Each number is 128 + 24 x the weight over its row's rms, rounded and kept within 0 to 255. Layers, rows and columns count from 0. Numbers have three digits each. The size before them is the row's rms in percent of the matrix's.

# layer 7 MLP up, 448x160, rms 0.256, rows 230-287, columns 80-159
103:112096149130110117076126090126105168086123111118123116103153126125119169118099082113140122138110161161142130143149104135162169116151108115114120121108105146162120134127135156102116127121135141138088120161159131164125137132120109125140116081
103:112138097103137122150162128149118148101133124108101127106077113083122093116136109140112119105125184128157114129165135096155100085107134056112134121136116170109134142142105144120133118113122117151170178114117135087142091107155155103138110126
113:156126119088140179136098120104121150144134105123098142131162080148094110095141126102132129151115139113156134137109166145152076137163133135106100125130114131153093108095152115119131130114152127121107131126084114140096155125123092150146157123
103:127144149113120140121122125158154129156118120143121124150146120131093130114116180077137140118130187114140097083153131094138099110156095116076165156115152107145101112143156143143118153070114121122126100100117119139114183111133101141131076111
109:145130130099106120157126136143119130126126109143122111095121111139122135166136154111115120124136138157128126103132135083160128128110145137131142131119175166126114152130152144130077129135172157132135154142114120105126147111181150138107109122
089:108093119165150149126167162061156131118116158109136145094089118113155123113140134114139155127126131121142133137160094182152122100103113144170138140148147142113066137142112140140121127121131126134146138143109140113129111137149086195111099111
105:107155093129137112169140128104128120129138087110121091131116135125115117158114105180157151121111125116089117085143168111109148172113131149164122135116109105090119097110161140138175106131120110102074107105121101139139130153131130167153155094
083:097118118131169151123126110184106134100110141112125119142119115127089182116075140156123127133152164147155146087142112154132124146160132141129106167095099144103122152118132050101167096155091118121094113110123094145123112120109134142174080124
089:123153140126161156084163136143153116123138122151132121118099135099128148106157096126156121117143156142119125160138159153114138144150159191173133196118155132139106100123095149136145086104117132100170102083102109074115121105124135091119125168
117:136160096193131133101122162088099126133177097123127136141108110099176089124104150144110130143125124094152161146133161127085169152100103115120110143082107123090142138128139129119140147106131132096178124130138131143135113131096091145094156127
088:134118159151154132100160115084154104134147130125158148109100133103151142164157122156130137144145145108112110116169139152124173126144129114143145149151117065081118171094136121098151129128104133226148132144162101128137122124100107151170146110
087:178103120139112133111123112169123154113152107146099098117135090094109170128115149121128101086126107105137173110149116119137159092117150189091116129111137095144147125124122103135152110130138193165129158153144170137149142156102083103110102107
100:116130141155104117108143111114126141133148162154141110107135137098111155123131132141126154140157138104165109153111082145164120106134178081130168152111096133133111134061137102157058051140117157107157111136181124131143127178153102116113126127
085:106161169108135112103154156117081144123154162130136108119125089158170110155115098152092075106154142075088134111150137118112126118123145151129166135125183148091122113158115092144127159096134103133105119135138144171165160120129094068100153123
087:146147129104089080079123141129146129107109137115133156124048145156130143164108069140136125152119152118119128098148095147138132138127128102100140142125149125117110141147113118100155166164173111118101138134118142161152130161123122145122159106
097:093153128143135136087101133133133113120103154167091139144108132202137111136141133108131123131095090123075166151110142118132114100129144145143094115139130099134160099133130072130112153094130116118155117122127123134151107125163099135106109121
114:129114132111138104137089122139137143117167125142129112145142122060097127131122165088125128142122105114189106097120133103099135085164106113143114160089122156108095114122137119120136136155165153084127121100151123146154127151099137141162114137
105:142114133168203120093121130106076159141136099079143184158140129146099132129179130136120149128139175152150115126093129132121098161114132088113137116152134124124129123142124165170135157104080162103126125126143114140094150164129148102087132157
089:151150147124115110162150151132126129071136145133145192114125113118136094143169126092146125156125105113109144144143139144165127128175106109107107135115183129129144184112128102125137114156118157154121129091177099118128124097137142122066095146
099:140157106110149117131139117121104135107146120096162162140140109155130124132133184119160165133118137119139123138154171138103085122075137092133094156126089128151184119142157094101119082148132137126153108134110131104145097151135136107106112136
081:119151088102143134112088115148102122113147094134159081148118137085161112095163146152115143150136157127105122174132138118144123166156114142148124097151131157108127148125155160126141149131147124139153108094101112062160154125162175123115104134
085:123176158122137117128163152140150137123140187130139163129139103153126111121095141122132115119156152114103141110103150135133146142107106134151100113112108182157126101126143165124068160154119104102179147091136136063147139126154125145138137158
123:110098165096165155090166148135112149145154120165120133125132120142152158127164113127135119113113142148134161119156158122145144141081154150085170113138109135132136094101126138091135145131095133147133151147124152157150104150143112139119098115
089:156141077134155095159123154161171134096156144125103122090152109159115107124142133103146094114121109149107118119181115143154088142130141133114111150120148123087189133132132126119121118142128121149093153109119109132062132140130138170105140157
092:104154116153165117139134091094149111128126146126152161123148075125125116148147152113124142094183107150142093155159093085099147149121161161145107137160119143066097131128098135109144108156155166116156142128083122162140085131182132162141114102
110:146147128084101069113142140146177134148089172124165142112133136141105111121079110111142103154179073127125119153102130133105088101148116128114148102123095083136102134082092114139128115124098147125154113093110127182137154095132143102105172165
101:138135144147130143133099133070178120156141122121137118121128164110148133098089167096142091145129151115114110120119106074137150140159137136147098122116155166137167118118112101102126107139121096185147110112122136105137101131131103076139088117
099:138164097155093116142177112118120110171138143153132150150163143154139129155162146158098140132113086108145151069142125094129102084096138118164106123167158109103113139165117120084162135132122130121149159135191132184121141107130149145113085106
105:137145148128129135130143101144139121122130109135117116135153092135105130132106099087133112167129085121171146109161133113140109131119098094142135155156106117104088112104120098109092142122097143107193130119179105106124114091116134123127079111
089:106134114131108139157150133111140116103148129114125133130096153179137132107098182140161144192103163124093117133087120119147140160103067134104148178164116166113147125119138129108148155106116094148167141128113097085157176121091139135164146138
082:184072107127135150118116158121133097139110131109126125115135139083129078095122141117161155132098082127082116080142129147137119154136144125128130117141145168120108106199078127128121113128093101130140124119107099107115136108119092143122128179
100:161130158164138120144138122170155104177135144095097119089110108151117123138144132120163097173117129100123160096127114123075109146138108144161111088170170140128138075157109094129107123129117123110124114108137164149116115148130114137146063134
093:158128125118155141138121096078154174138145106166137158179179152126132149111056110132111126125089150163131083128140126148129143102139153135133128166130123111145123121105171089128107144137117145062107137116155138148162109154150125108094109103
107:116068170122141137109122154140130165113108146113119101149145132159150136142142120123103104145122120122138088120128135157141103129121110097137127144146107101158155071087127155144108138126100169117095166166134133120108088163115098123123117095
119:138131136076142108167144149179145159109156111133159152132146096178138071134126103175136066166106143146102134152170148133144122132112152168135138139155129164128105146106168159107125118112120116124149080152165165126137080127135099119149151135
112:092103121078151124138103119171131144094162148085090130148136094136141138092107098142142160124146134162126136124121184086118141170124149127102114156132144154161120126134099173157118126141133133136122159120162103131152150152133136128108147141
094:148139141114126190153135150124137123145143108151110166118171131100153112132137128081097146103174161075111139120125108111099111105122082122112136094123151133132140144122172175127171120119155105076154133133104129117087112137132159153086149105
086:139101149143107116132158138186125139102125123160119177094074135126146156163145065131122140091109119152131111099114131146145145170130115114139129094128085148147137120145161133107121123107157151132158112120133138106115079165142117141166099123
101:115097138144114109133154139104115120147087138125157114145098076152112104142100107124145125106106104107178132127092113128153124129123155106111107165110106144129161117140123164143098138132124108134148162129117163140098145123173104151138103132
109:082148129143137131103123116150140154154140130145131145125132113174171143156132131086141101093133084146133112162121121115115123141138122136121153150101133142095110134134144149094114115167145129151142155104125129134145138152120085087155073119
091:139121158158138129093118124181195115158159095119106101116090113124133130107177095152121159139135189089082103145127135139177117122100132133097139106156075091124131093123084124102119116120150116147159115112121111109098087087142133073138132164
090:126132081094162158103136139123181123078119127154108140103134123134159103145138136120104145132090123133159122133089108101117122113144145141118119116132108149149142115152115087129139097147147136064111150112097141129133166143153141093131154159
108:106133141126137137125167145146184145110116090097112105177116106156143130116122131188087116110105113162102123145155131117122153167092130125133142172126136158143093144125140082116117128125131144080129122105141112105111128197176131115104109151
094:099122103117129140087137148158177110120157131134110107190114112141137171138147108152106142126125101147090134110120130143104158095117122124153142120098141153194198132107102144102121146083108141117155123130080093156139108161140130087158086097
088:102161102155156156086089125105141133127151115128155112146146129139150103156152117104111141132110085124128105136149147111118103124136133153077133078150166122139133082083122138122129097159161196134121127118142144157141145147107104152141159150
084:129115175125130148143142134130150123109144137141125146094096123156101172086168095087088125144116132126107099104126102169132131128144139113125121117160119143103119157085123099146156144147146115143135148147094151103119114105120130156142104135
088:126119167154133093158173140133113136120173183093106091150153113118118095131079135130127197121131100115085125158134132112111083152141112092100131101117116136100066136086093151131143150087115138120125085108121144102140110139086121104128148146
111:129078124136154113135152116102110175137115099093125142145098133135124129094128137112117139143083113161183113106143131120101162156138154138120132132142132131130142159157122130074156124109154123169104162149101120118087108119158132093115124093
097:145076132149092107129102122130127136121103118114144096112152146116120102164112144160098156137100104138110064120098157167112166136083087109110176163100113157083084099105106171177102120178127159134145139112121168139157137135137080135104118093
091:137104148140101085150124132091150110118139067159110149108166155146147122128101106143138118130140134150112147155162112140124101139133139119129152115135164109151131106122131091123112105115137167125135180140128130111128147109122072156136111177
127:144113144139115142110179041100136162133145103126131148120117075146101138146147149105114101079074138133130142155112131148139128114141162167113142146104082189123126136144142138107116141115122129157086115100116153120171165168101124105144103118
080:136129138111143117107137119129134146091124137139105100133134103132094112089114108127152126088149154157092139127108120141118075123096127123138097113106172122117134108139082121135135140158120138142140103110131065109172106118155132150128120107
107:088102134162155143116122129139092187154101138126130102095196134136136135142119151119130128097092163104137086141152067127165162162104136135124111143147109134134131136163142068071112129145145135132098137103175127113170154180117142132135133137
105:132136123134132074129173145129122152114115121113140140141142086090095106129132139106092054129121106120120099071171129104168140148117119125113157156080147102117068156122129189136174132121119109119112120097110105156106116141137146090143115147
098:107172138121124113111129138149070134150184144146143120109073149107144153132116123122098109117149149088109111088131169141126071077113143143111111104109117138121153148158104092144123115133160156086155136080112141149142144107132144113144208144
126:137126096119108127143133121129134127168148082165124165115077107118105166140111098119121118161114086166150172116130127124127157123180119123116141108166102103153061097133132103081108143170180108126144131102125128111138143097125103111175124160
106:160108148119126114116136114113140102129126150111142163131132124150121112094099146124123182119131072117150200126164136079100108149133103123082132111129099189121097162143182159144120147086154128132132114158092142131158117133139136166119068152
113:101131115098105150126115152120126135184123140163143140168094105105157124112121114152132168124141114151134141110142121104130141133101123087105119097138112109116126120131134139158096152125162151145128135118151087104109118122180122137190145128
# layer 7 MLP down (transposed), 448x160, rms 0.132, rows 230-287, columns 80-159
098:148100154129156127165162093108134098130122117150135068152164106113160126121175102136115114115121137112149094154120141145140157139140159137127143076111111172122120074120126113153120130135102150157089120124168104129145135140143142105155118128
115:133103168151164106163150092113149166091130112135133112164143121118143169108117134117105131095081115145111145138107151125120084152064155155130156114113150111132161129111141144118113124133083139143144132134128097121128112126147128101177048108
116:131094114103152165159106113077132156099123139065144122105146128171163112162119112100149130154119094108168105066118130125135145162142102128151115125084138155137152146148134124093133116149139138113098154118175114128124124099129141179128123127
114:121154147114119117129128114128118090146153171203143133142120155124160108119148135118140155141111123153144156117169145126123122116133124124115128127117119120147133158168143180095101139092151123153087124108139142173114122110178118194070124149
117:115136131116149142130103109090105170156153113115147117165134142107156152121135169096147122135084138130137127117125158124106116112136097129078118129170117104110120126174053123150132139095103133161097127109125132151140158148128138129115144096
062:115138099130123144111101122138151087091098155119165129142170161098110129111128117139139164178131114162107158135139158105094062109125143115127126156184185116149122114147130150126160110098109148147161151142121113152090113137143144168151094128
116:128117150163146151164125153109146124120113136136141142126163153195108140126131163129097118133105167113160122135107142130071132136123112087137105148115117114111148153083098118120082128100148164136153145119111127113158117120150079114118095116
091:090118110145149125077177121091163106133105142133127142091124125125141074149133151125126131138137117097117132152087111138139147149121144112089094118110155135112102161122119096091118161168164147092116102116159087140119164110126158113079141111
089:108113141151102127121165141142134126114162105139098127112105100106114153122126138100118095111140138088161135155085115124156195130146147135158161135116114168160127093096098098118104109124144143123113172117131127109117133123182158166085149144
124:117105107112135100131144160100136118122128140099132138134111126132102103148159104114118120140072143107101161127136170140137124153118140148135099125144144110131151139131150126156108112132109118092088183124117148088092134102098200158141132155
083:122119126135101140074135131151146111095138134098125139120083122150130141144145123113144103126097156107134128133194122122158139112113143110128153134162152137123165151080150124149100136126103149123102137134169173123169108132132096144133201125
060:133131167143160135117195107097109170123113119134118142123120081132118126155176109140124085109127149104114122127112106154153160136094137139126145097108068172127126154110158081124080156145130079122086124134113126123135124137160120134125138100
103:161105117107093136137121099173056116103097108088103127105103166103157088166143111103122148158095134147127110118113131137124146125075145161150097124116175115131137092128115139119152103146131133138121140125141108093135098111142096160102093138
075:151150143124140166149136118154138146135153137079145103103129154123111120065107122151146117179150097187109160122162159119107076162185132130119145188150137104136126107116109119112167083116107128153114140135139140142129113133123176120166115113
082:068119159116115137115113078101133108152147100155140124127112101126127169126138148174132158145128108142129119121133123099103153167136117108152141117088095120110087110120148143146148152123143160143135121175137129113087115116125141127141096136
113:113158136176121155125182170182129114157117125134150100144132128133148130121132096139129090122104116116158133132142166143107129118127172143130151162142109118105164131112067186143136133120118128123135153115102134149126148145135115116147126157
120:147126158066142148172126110181159152132146115147151175082149182129137158132153149170126121109132133107162113125132140119113155107096121115166174119124071104169108136141125126122131138112136136101149128142107162155149127133112172136144093134
118:083129132116124127166084134134119106124136126153112112149111121094134144153135145149157102105174140129137134136122130197169139100101154116125156127138143116123122122114135137129151134147073166086139148131172155111125128097114174114149184114
085:150113115115095168127113101070128112126105104112175085100138152133093142100122094139147143149148124160181129133145170097120120119156173087119147108172128140137107089155106134118148097105138149146142134146115147147099120108081168103155091182
080:153080156117151131079104141083142139126138116155185104130098082130123158111161137126129090141148138103116106122106141162118114160148127087113130138097100085108112118147136111140079110132142155103127139152142160110135136153114134127122133103
069:118106122136133119119142137073144113141169118167135141139124100121132158142127140158150059100118153081133101127108091175127144130151092120142132137076112157122100130108137095167083127128148100129107163119133124150122111138169124132127132096
079:142080128097115130150137102105116102133155085156148100103173127117079137141083144142159134089123140145083088146107134110108145099096138142140103162179135130105132166096145153132142120111124146152111145099154131083133126134103118118130103157
093:109126148127147114148165106134156165120125131099143148110111108165141137123134115136126100130085094115141132117154146137130125170122128138137127142108127177127114151162123102137120142103130121128092155113142128193116119158126192105131145110
088:134091112163184109180114131118162171136130116146112113113127115159116156116191102138123149115133138113146090091117123110130149139112123096114140139117110138113107124126125086131111140109120107150092119097161179134119117109135070115115124136
097:166148096174114124140151174142169093113123111112149151138088130149110124140147103085164095129095114098154121111162140129115125177130127163142102126167096125158117114100141137122127121189152062148145150125124186140140138131093143145146163147
089:127148115135076136107157118149099120164122104123130144123125165105127095123112110153125130157119134134125170144197114090078137145135114159155160140173143124134130144136091117095122116116108100128135114100120110142149118150099087073120142150
107:118110129125159191143137146128114171085111105123159126121102152145147137164094104130148171111116104142127171125141168178125121109135123113115140141165165119125150150115116156129097117139144140140099142170106143154151128119121137153108153125
099:104146125165123142110141107125132126165162092116124115106092107123138153147138097101144091117085110107129111141179176103129113127129178102115147105127113149134162147119103124153093115121149128136125142119119143159125163109161139111123166153
110:087128131132122086119171109153153137124123167109129158128130162163129134137137122131161108120135111162137097125150113121091123136131147135124090150075139149195147173123113109116084120134126121145121155147139121114117125141170156155151134145
059:141104140137147132143133134112101175154136117128104157086123072107149121110123164097136101080092138078117112113102095153174160151133102158142100094081142140142094115124106108134107105104161117103119128092133159124138154122119120113101159098
083:113142098140103116104113106121162085136125088143111108157111118148107133096088094133117119147107106151147126096147183140118099111118142096090147184135138117140115125124123143113136146123133158108154121139114152182136119132141147118115145110
094:126114132127149156185116153098134098137125133120118132123132128099148095133127127109125113177134109093111098126101106147101135120126130132101102113093131123121171136165144081127157115112137134111147164161128162156080124152112146098134134102
079:136120148122173161058133119126149161121162140159182139131150088127102145162115146133134140089133146113108111121097139180120131115143140132146122131118125134124125143095166094113106103097117158113116112147127147151118139124140092121134124132
115:108138163143130104112151114130142100091139117120138148137079134129100120105114083120150153161091151116121107121154157132126167093131135107125089139138126137163128177064130113125146127120135110136154132136087134145100085102140144091156096097
125:146139141089080104137148164158089137132143158120132121116124114109132147158162103115112149114114115110128149165137135166112068104123114151157146142163145093106164153171141149144097107129170139105142163118121100162087126120101107102119164135
125:137091120110159144133112164117132139122097168132131109116103136132131113079153112128162177147117158132128107116083142078122178094135097101125103147119138109125132161119135085168154122102101150116095130122158149052115126145132125062131125116
107:126117121112122074133137146129139117152085097137144143167092124176135130128160135182132105099086135146116118123108099135155096108100154120133140108104126137137107104105041123113106109118147122119124124125106134141118068158118138106113137110
082:154141137113133107160135121149112118129133145164120186112155114110154088157127142128101172108148153095137131103117108162137115152107095106150125105083109114125143183096131128171143109137112117151094112135113132099157167100113121144111133169
113:149141138125105128134132156102133118121102116147146102165088097121091104130098164113110118081092130157140131170129145127133128117127099123083122126097103096085158129098086164170140159135114163137158150119182105137137135132160136144123096096
112:120128163112095139190148123145121168155102144148126117126105092154173142127154131145103140130110123090124101118135116131141123113156159120086099140098129103140143129143144099133142129128118102142143163106183129116157076098117102133133058116
086:117178081143113138141123115117110106130156143114085170106137160134122107122138110191148161142129138104141124147153086099162126095085133133166132122130150121157138121155086135119150108127113131129108146088086095146108112118146119099130131154
091:127132134100101144177102064149132134144120158122113117121153118113099128121139117135132076130115158158111169126098065096120120173093111070165168119138111107127121112145120160150134119126082113103154101114124111116128125131141130077172128128
114:153090118105102123118128131140136082115149109141114118140144133163143110128132105133157141144153136158152093119102137146114129118106117103145180176124127126104144085108151136143147122107125108137100106119104158115090134098131139150127114128
110:159110153150140132133135070136125116131137119143129144152160153109155103131123142089092146156108099149117152104121163171128087172148111177141162135130093100175100072144109101105127117100111142121132124125092090130130125139155094115145120137
082:157131134143124132129148096152128129153148127159119119122126154084135100152133114168121110113134121103132121139125075118150177106142140137088118093106171173175111143114143107125101131113094122127118108100145108074141139165116117141146137115
077:131139100149109123186100113130088143139155173097147159103159167141117095122124094118149150146117135106108161137133093075140107107121172103117109140163156132132103159131140159096155111162108131114133154094101093109123100134117104128113072147
084:099062145184152132131123132095104132136141076153140105144109083114115156146116133163165104118154096123146111110095113132102163151103120106111125113139084120108095112161118140109097126138183124106119129139119163109122161174093131132113128147
095:168114115097185115156163135103120093136123087176136128184163125142124167108136164150083133136076128100119112143113174137132114108116136126103141091127104124141105160124121150146127176138160100117147136128122136118100107115129099128132159145
106:155118108136146101199143102128130141134100132178135096140158097087150128157114113154141144128154146171121139132168097147135169117133098107087137126124107138117129133128136142122089159108149087120145129161129101145126153154110105139128146145
101:155150134115139135101089130143124109122116130117110120101144126151122129117139145083102096095098128122113128128087144134137127095134108100100101168178168130129120053134122138143099139120156130142124123102136134116159110115105156134139115114
080:123161144129141148117122084103178153113131119137123111135142136163145136118127134120122143094088111162140125084095120126184123140126141102186145131087115127157115172122125107134122087133147137115117118090147148139127150141115127154129149100
085:111168124114140115173116090109137090105100131134163113136163125135128149112145126128146123166172117172104119109098138110110123133129148117129157134095121143142128123118137095125170134108104144118137174180115100134090108133135159115140122108
081:118121126126138129144100102100159110145111164162126130134108137155150157106114094149128130106131128112133136140080105118169135115138123164102128112096156095060104120152180147140147158114114118125122102134138149167137174122109130134117102128
129:104114110140117121151121146125154159155151131137114139115127154095170143089126131149146153115136113108129105158082135117088126133156161111113105116165099100119185134118121125124098179118140163183134154140137146091108151157098104146119107117
106:159120086122091108145131176157143117167168155091137093106091146103142115147138083149076156158099104150102162148104116122133139158151169127135108077160131152149159112153112127101133143168130076158106176173167116104114123136133112166128147129
124:121098141132150114112107123135174133133126133104119157167139155156098098125137135150110098121141141085103106146152183120112132150128151117134099134156119128176117170080119112103116105110155103134135101109126104148098098126123107099106100156
102:117110094127125137114099132099127139116132111182106105166159168112135156190163123083128113098114153173107088123082128155108158130133136143161108120145102124116144117126136146114115077164132122128095111121117155144082114134119092123126117134
104:088142105139161146134131114131148121168115116116122101120120132113159116122090123146158099109103105159150119163131103097121164113132123163138134138102146140110166155131109140121162154132072118101137122102087115151142080204146105136109123122
# layer 7 MLP gate, 448x160, rms 0.232, rows 231-287, columns 80-159
122:085074089099103129115101158112185140152117144103100082104131106114076105139121102123164129137105140095151116150179101161128154121161113136142101126109122151104140139117151153114110159163132109093123140118115148120133131153111152180085155102
102:171114133101121120118119141125114131098086100091117149091136146123105143141127103100093151110143106123195103084146108179155094145139086142154188128110177136121194130127141145074110094145152130102111130092129155101177161112126125132125135125
113:065099117151121128096126107092112100121156126108127168137121151157118124142108158179138111116107112141133086123147115145130116114168183122169130126118116082180174112139134131133131143112121146143132117059103141137121150138179102154117134091
113:120139150102126121127122103134130129129117137162174107120116134151129097111121077122113124117096145089105162163134106171122091129101161153166134143170146113144103130157123096127126097130135130154112140115144157087143140137123148131152153154
073:105113137132124163131130128084179135117093136099142089095142155153140124106138106103160145141129104172096111120108119186122096125136104132160115131154128110125076158139098111141153134135143159141165126182145145112089126146127133161143113132
107:170134136173132155105137147155157156117128142186084126125148132093154140142162160129157113074126098123133077138098108151149134141123121102116126118140116157128141106165149119143087140117109144134122121098104125104121134114126131126123164131
087:164124156147145143100126110052120103101097151125140138144154098119133102158138150156136096143114147139150127152113137121119106154116148138083094113146110154119079129102126130133088155132143147116120076125150124111150114089113119114112077102
085:097148103127098081116148135175149123166172137115153093123114133151099106149119184174108127126124128103120174171127157146128135121132143147170111180098146117132076093139135068153109124128141166111142125119130120122083120160115154147115114097
117:137130101074146091143105106130127093138105112084142108130160151122153136153112168141119082123102117154083129157135142074134110121112107141122108141168092108176099082142165112084126095145102102136112115132139150109097113100081142129123101169
086:133195101125139150146117161163153124102126167094143083137147128114166116073107086162102127125135114156140103116161118138122136123135116153133119139182154104121094160089130110134119153116108156106103107125166135117099081120124102103133107097
084:105115169140148173103164159134160137151158106085155187090110108137140124117144151102142117130104173115108108129093169153151143130122109110134109130142110150104119145131135146099112177155122087099154112110164120118128155127117140149137161135
099:130134099076100085146141087150116129143105115110101089126083106129147110136098113141148175139134112109100119146080157133170142122116164117138142101120162112100141091148111166129150110143169125151124136139129112056123106129124129113103136101
085:135106114117153133116136181110115127138171154093124121144163131167066142177144156147065131115131144122164124114087100108109126108120124079093154105108128103135104113101153141102129141136093118076116092137135118148124111095122176118130118122
085:116132121094136114129129109103186118125089096115151154151130168130093138122072132111128116122131138109131105157130118125121108135128118173107144133132126146096126143080138123095161169112097102144127164153132143080114145118134136137159094121
102:101132153129167130165186139137115150132128124126156159115171141153117105112127112141148095108148136122151160090164147168123104131132108198118111129137122118149107090132162136128142135121139075130105173063146128128132148098156133114129123128
114:121131101131135110140139112121176162123138114076139126150138138168177134128131152166135141160110118071093147119117132123094167153092152109147104179123124142149122117121151127124108115112133144130127103134107131140123125139152153160111122165
119:177134115114128108082104124072126135141146148113152110147169134142150139116152086125145151123113108147165143114135122130126120141126133105126108122110170119136144091132135124135140156172089114147150106130170109132146106172127068166082099131
083:119153117191183095167109108155140129122110092125116120109161103088136094140144132151115151111112194152127127163057156158154167156092122137082159128110112127097117102164142111143128112123160082126145120080137127118113124120127113156160133104
078:129145108112155161125101113157127125148124109115153124157134078145116131119126149136124137116128109106164135159130172132104091135115144135162116156074123122139141106154159069140138093124127140124128126174108157148119084165146123129106146107
078:132124155158142153088129151119145121109139148135126145126153123118100093175082131149142088168175092094156117120133125172129143081102124176107121116049093141127126115157110125121113113105101110120120170153144141124108127117117110118124153109
081:130139148112124156112163133131126109131119156142164145083139137133149102148146169115158138147140110135094128117186129099129148120135136131116146150138133126179154118171135095084125117127124139161092129149135110157108136122174127087184137127
127:123110123091133124123162124102097155142124141173153154118144088149162124112136127105133098102124142122126148136113124134132155159155135132132172099155134120155116121121083113065132187136138127160082121129174144140170136164139095130097122138
094:106151124100183134115120140145148110137113119110094101134110127154131128108129113111102139125120148159147151087113116117105136146118149146167101145119148115125164118156167142132145156145127140115127141100113164155113138165124182125108136156
094:151153125183137122119160104105150108128149129129156158115118138122142136089133150123150130114117104146120118167128108114127171160096136142087073156137100141139151150142105178129102129120134116120114160132144135129124124091141104140159159139
118:147131111144163121142185113132193165164145148082128103095127096138112127109134115128100077116092176136138139132112120140120173107129124164154123160102111136103144127111105132145077130102134081137079138128143190136130126120141131103163179102
098:151100144133082160166142113091107151118174140131149139128125152109130184151085084133115132098127111156145144125152138140118146182131163124128149097127170116126113115152121123139093148137099139158135108087165104093136100168097164138134123159
092:107130123099111153113109144102092108100141162119120135144088116117155145101091142101121149140146096096099160136070099120099118131127135180133121153137135119160132129180119109138191109120079118140116132127122119146117122082150127153115123151
107:139119074152106112120119106136103139141171098113116111142129128149118136096141097108119120151118087151117155187163127126101108168126167169113116147120179119123163131109097149163110115109097123119125135156130123110150113161090140154134149113
078:123142120095139138122113146119128157123151125103127130117179086099096101121161116154084098090126127118176104119187107141131118114086147142133132132114154102122073133110145092118192107134139152156134122163150187129079136138123113090130101086
083:122145103125132147130127176116120149112122165133140126114111108128132114122130128122151130105133140126115110115105116183122134160120099155157114145115119106148148180127113101156120082086118119130136081137169085071097128076141119137130150130
098:126135153159132149155112113129089142134125103116120155129145109162129101144169145098164149134149107176102115163113150102159142083117153109105170155110086192097136146109128146104119125131116146110110138162160131140069113110065137137115135120
096:174151119123128170127129114083157188122152183125134145113119143126147125104111140112113110113118124134142090115119111154151122133137145126098113157151153167143134108116114075129107116087105123108107128156134122124147080152134134114106113091
115:152128115136101107143123141108135165164138078117135127141136132108163104154143103116151140145147110152160120123129174126129136092101166110113126110139163099154167174145130117072120124084133117127162139134139110122165100130148150121097124092
130:095158092120167113098084115112088140105089108128076169078153140126107156126137164090143152128127125147103081106112132097133126119066174133142135140111126139149151142119126121094174181135086112145137121140122131147132157169121127143077174087
112:147135119148159127131118124103122131069142128091095066141114115125153073132170119168126151137124117134090119160133147117148132176078170167101130151160179132151113101150109157121187131109126130166095147128145103149137122145114109103123179168
105:117181113116156095179126106127142103125118131118133111127184109120106144138092093126162147135129153101118141118134097122124159125125114158132142133176122141142130185159146150090130160108173137182158135115133150121109153165123103122132165136
082:112129142147084134150193154120108193098158119140122140087095090135138137123118134097118120110104135153117126146109125153136118117107149147137140074130126117094116137092174188157099132127132159109130131122124086104103123139094153112114123100
112:155162088138172129127150111100154132170133085108156110114119142121116120145128135128095108124139146111115084171085182106139142155126148078100136137158154116097157170106141121107126186152149142119123129127153110101114170154116098154103101116
112:103141125136149118109130083122158149135163166131121125118123133155151149138125101124090126137108091179092143140131122147138126126142168125101112121091113106137092107142118114136083132148146135145123127111164133119154125142155108128197130118
091:138158103105174118138185155093149140115120155158122141153167151138134132123107144120089110141136060173119159114139168129095133162143142144158129108124140161206148132128145107128132104110090120110096164163130098177102125135132096188119127098
089:141111165154098164102082128105113106196153143143110120196145112099151088099135153085131103111103095136120131118145123108106093143159120130132174127131149137146149125087161175114110129130142125097117126141162113139111118143161114118106113119
109:109165151090116151137126137173150115117146110145159113108103126147118139128118105173164105138092101107098149165121073154120120154100138127171153113146123116140155123100146130120118128133122130114144113141111075112095159186113128174124103132
104:127111128128098144131117148124115141145152114098126194131171102155115127110160129084159129134146130103125108118103126133152139145104087159138125126053169096110177115139179098109155121143143150134109182095120129153113164110101127124104136118
084:122166161086147124151138137197167136154146115124134097122102135163147101102103133113102127142151176071111127114128168128123139135108125152135141132088167118082137105111104095114127136131122147149114156130153142140155109109138121131142155098
084:091121105128141152108169113141137155206103084167136137130104128096168113123123150125103109125168127136188117165148149189129145144124127107159119163101152107109103137143147141143129113137135101108174134149134145167135175132153124131114155135
076:137127133138160153113153142114119131132144131058118128126126077122130093075110149117111186166172102102153061183094150138084078174172126114116137089126154129123086101094100130110163124139165111129114138144121140143125123129140148134112162127
114:114120119139141141109132117099080184123103140126100116155108115098129158124128170134127094147078156163179118103147145130128165146098106137120122145122086177152121107162155128121141148145130102133080172092107158151105106123109143123126125107
101:151106160107144130090141118070107158125103085100097104152143099112118113120116105109143124153134114108140181129090149113158088132130153185114113117176120101141132073133149104101138116117147116110166153151138145105090159113152161139110151120
090:085122133137172097137153107148087165110117146112137150132118125106092114152124084167114065154105115156097108176132144133096148122149172117104152119144125134109144131121129180120136134116142145156131154160144109141170150150171114152110116150
132:097129138133134116136171109128115203137133104137126163083125095151151172119144139089085087091118167138159118108127117160139170148128151159116157152131093180121117162120111104109087130161133114148090138120122145139145130134119103111138102118
070:140109112134108117137122122132128121136146081156100078135115125135133123194095132119128144136119115095149189162153129104158131125094131144094113146105144105163141138085121116116078143120140153130086177111128163165138156145130071131094117088
115:144121149104154127117202122110149159123120092123101152101176125148149122131118153101150142103103137142138100160136114151148156125118166109125143145142069153140109122110079084077099145117118131121119128139134122136170128151141113110156158126
119:157120129153129107101156097156120135088142137110157159152104167149123108160151136107113106126128142127100120145161093136165111137102115137113152122099126142133069115132135137115137101142127109053128115103131131152162092128132151110149144131
107:162126143107142109161108128112149124139089121153099094144127091176104112100099140083150144131104138100101129089145147129086130113119140101133094155136171126121143123091114142126147161118126141136171108130133112114127117135088128126127060096
121:178163128098125113136099128145133132143167131175110105123143154100081155171143146160120155116139101169103129137103153137165164087130124144130143098127146130130108153155133141147135142128137138144150085148148173150126164105147123150143135172
102:109145125110135103153122123154117076160116170090123102119113166134111130143105145093112136136095128086129124132132138090139138123118188116121142101126088141158173166172128143111105088104125138161126137148145111153129100115140127151109141142
103:154139095168132110145121117119122147132180099120094138060190114139140143168117130124125128116117134096099085160112125122110115133145127144123136161149136109155091102139159108123155167173109091105125119160153131146137122121130128115148087156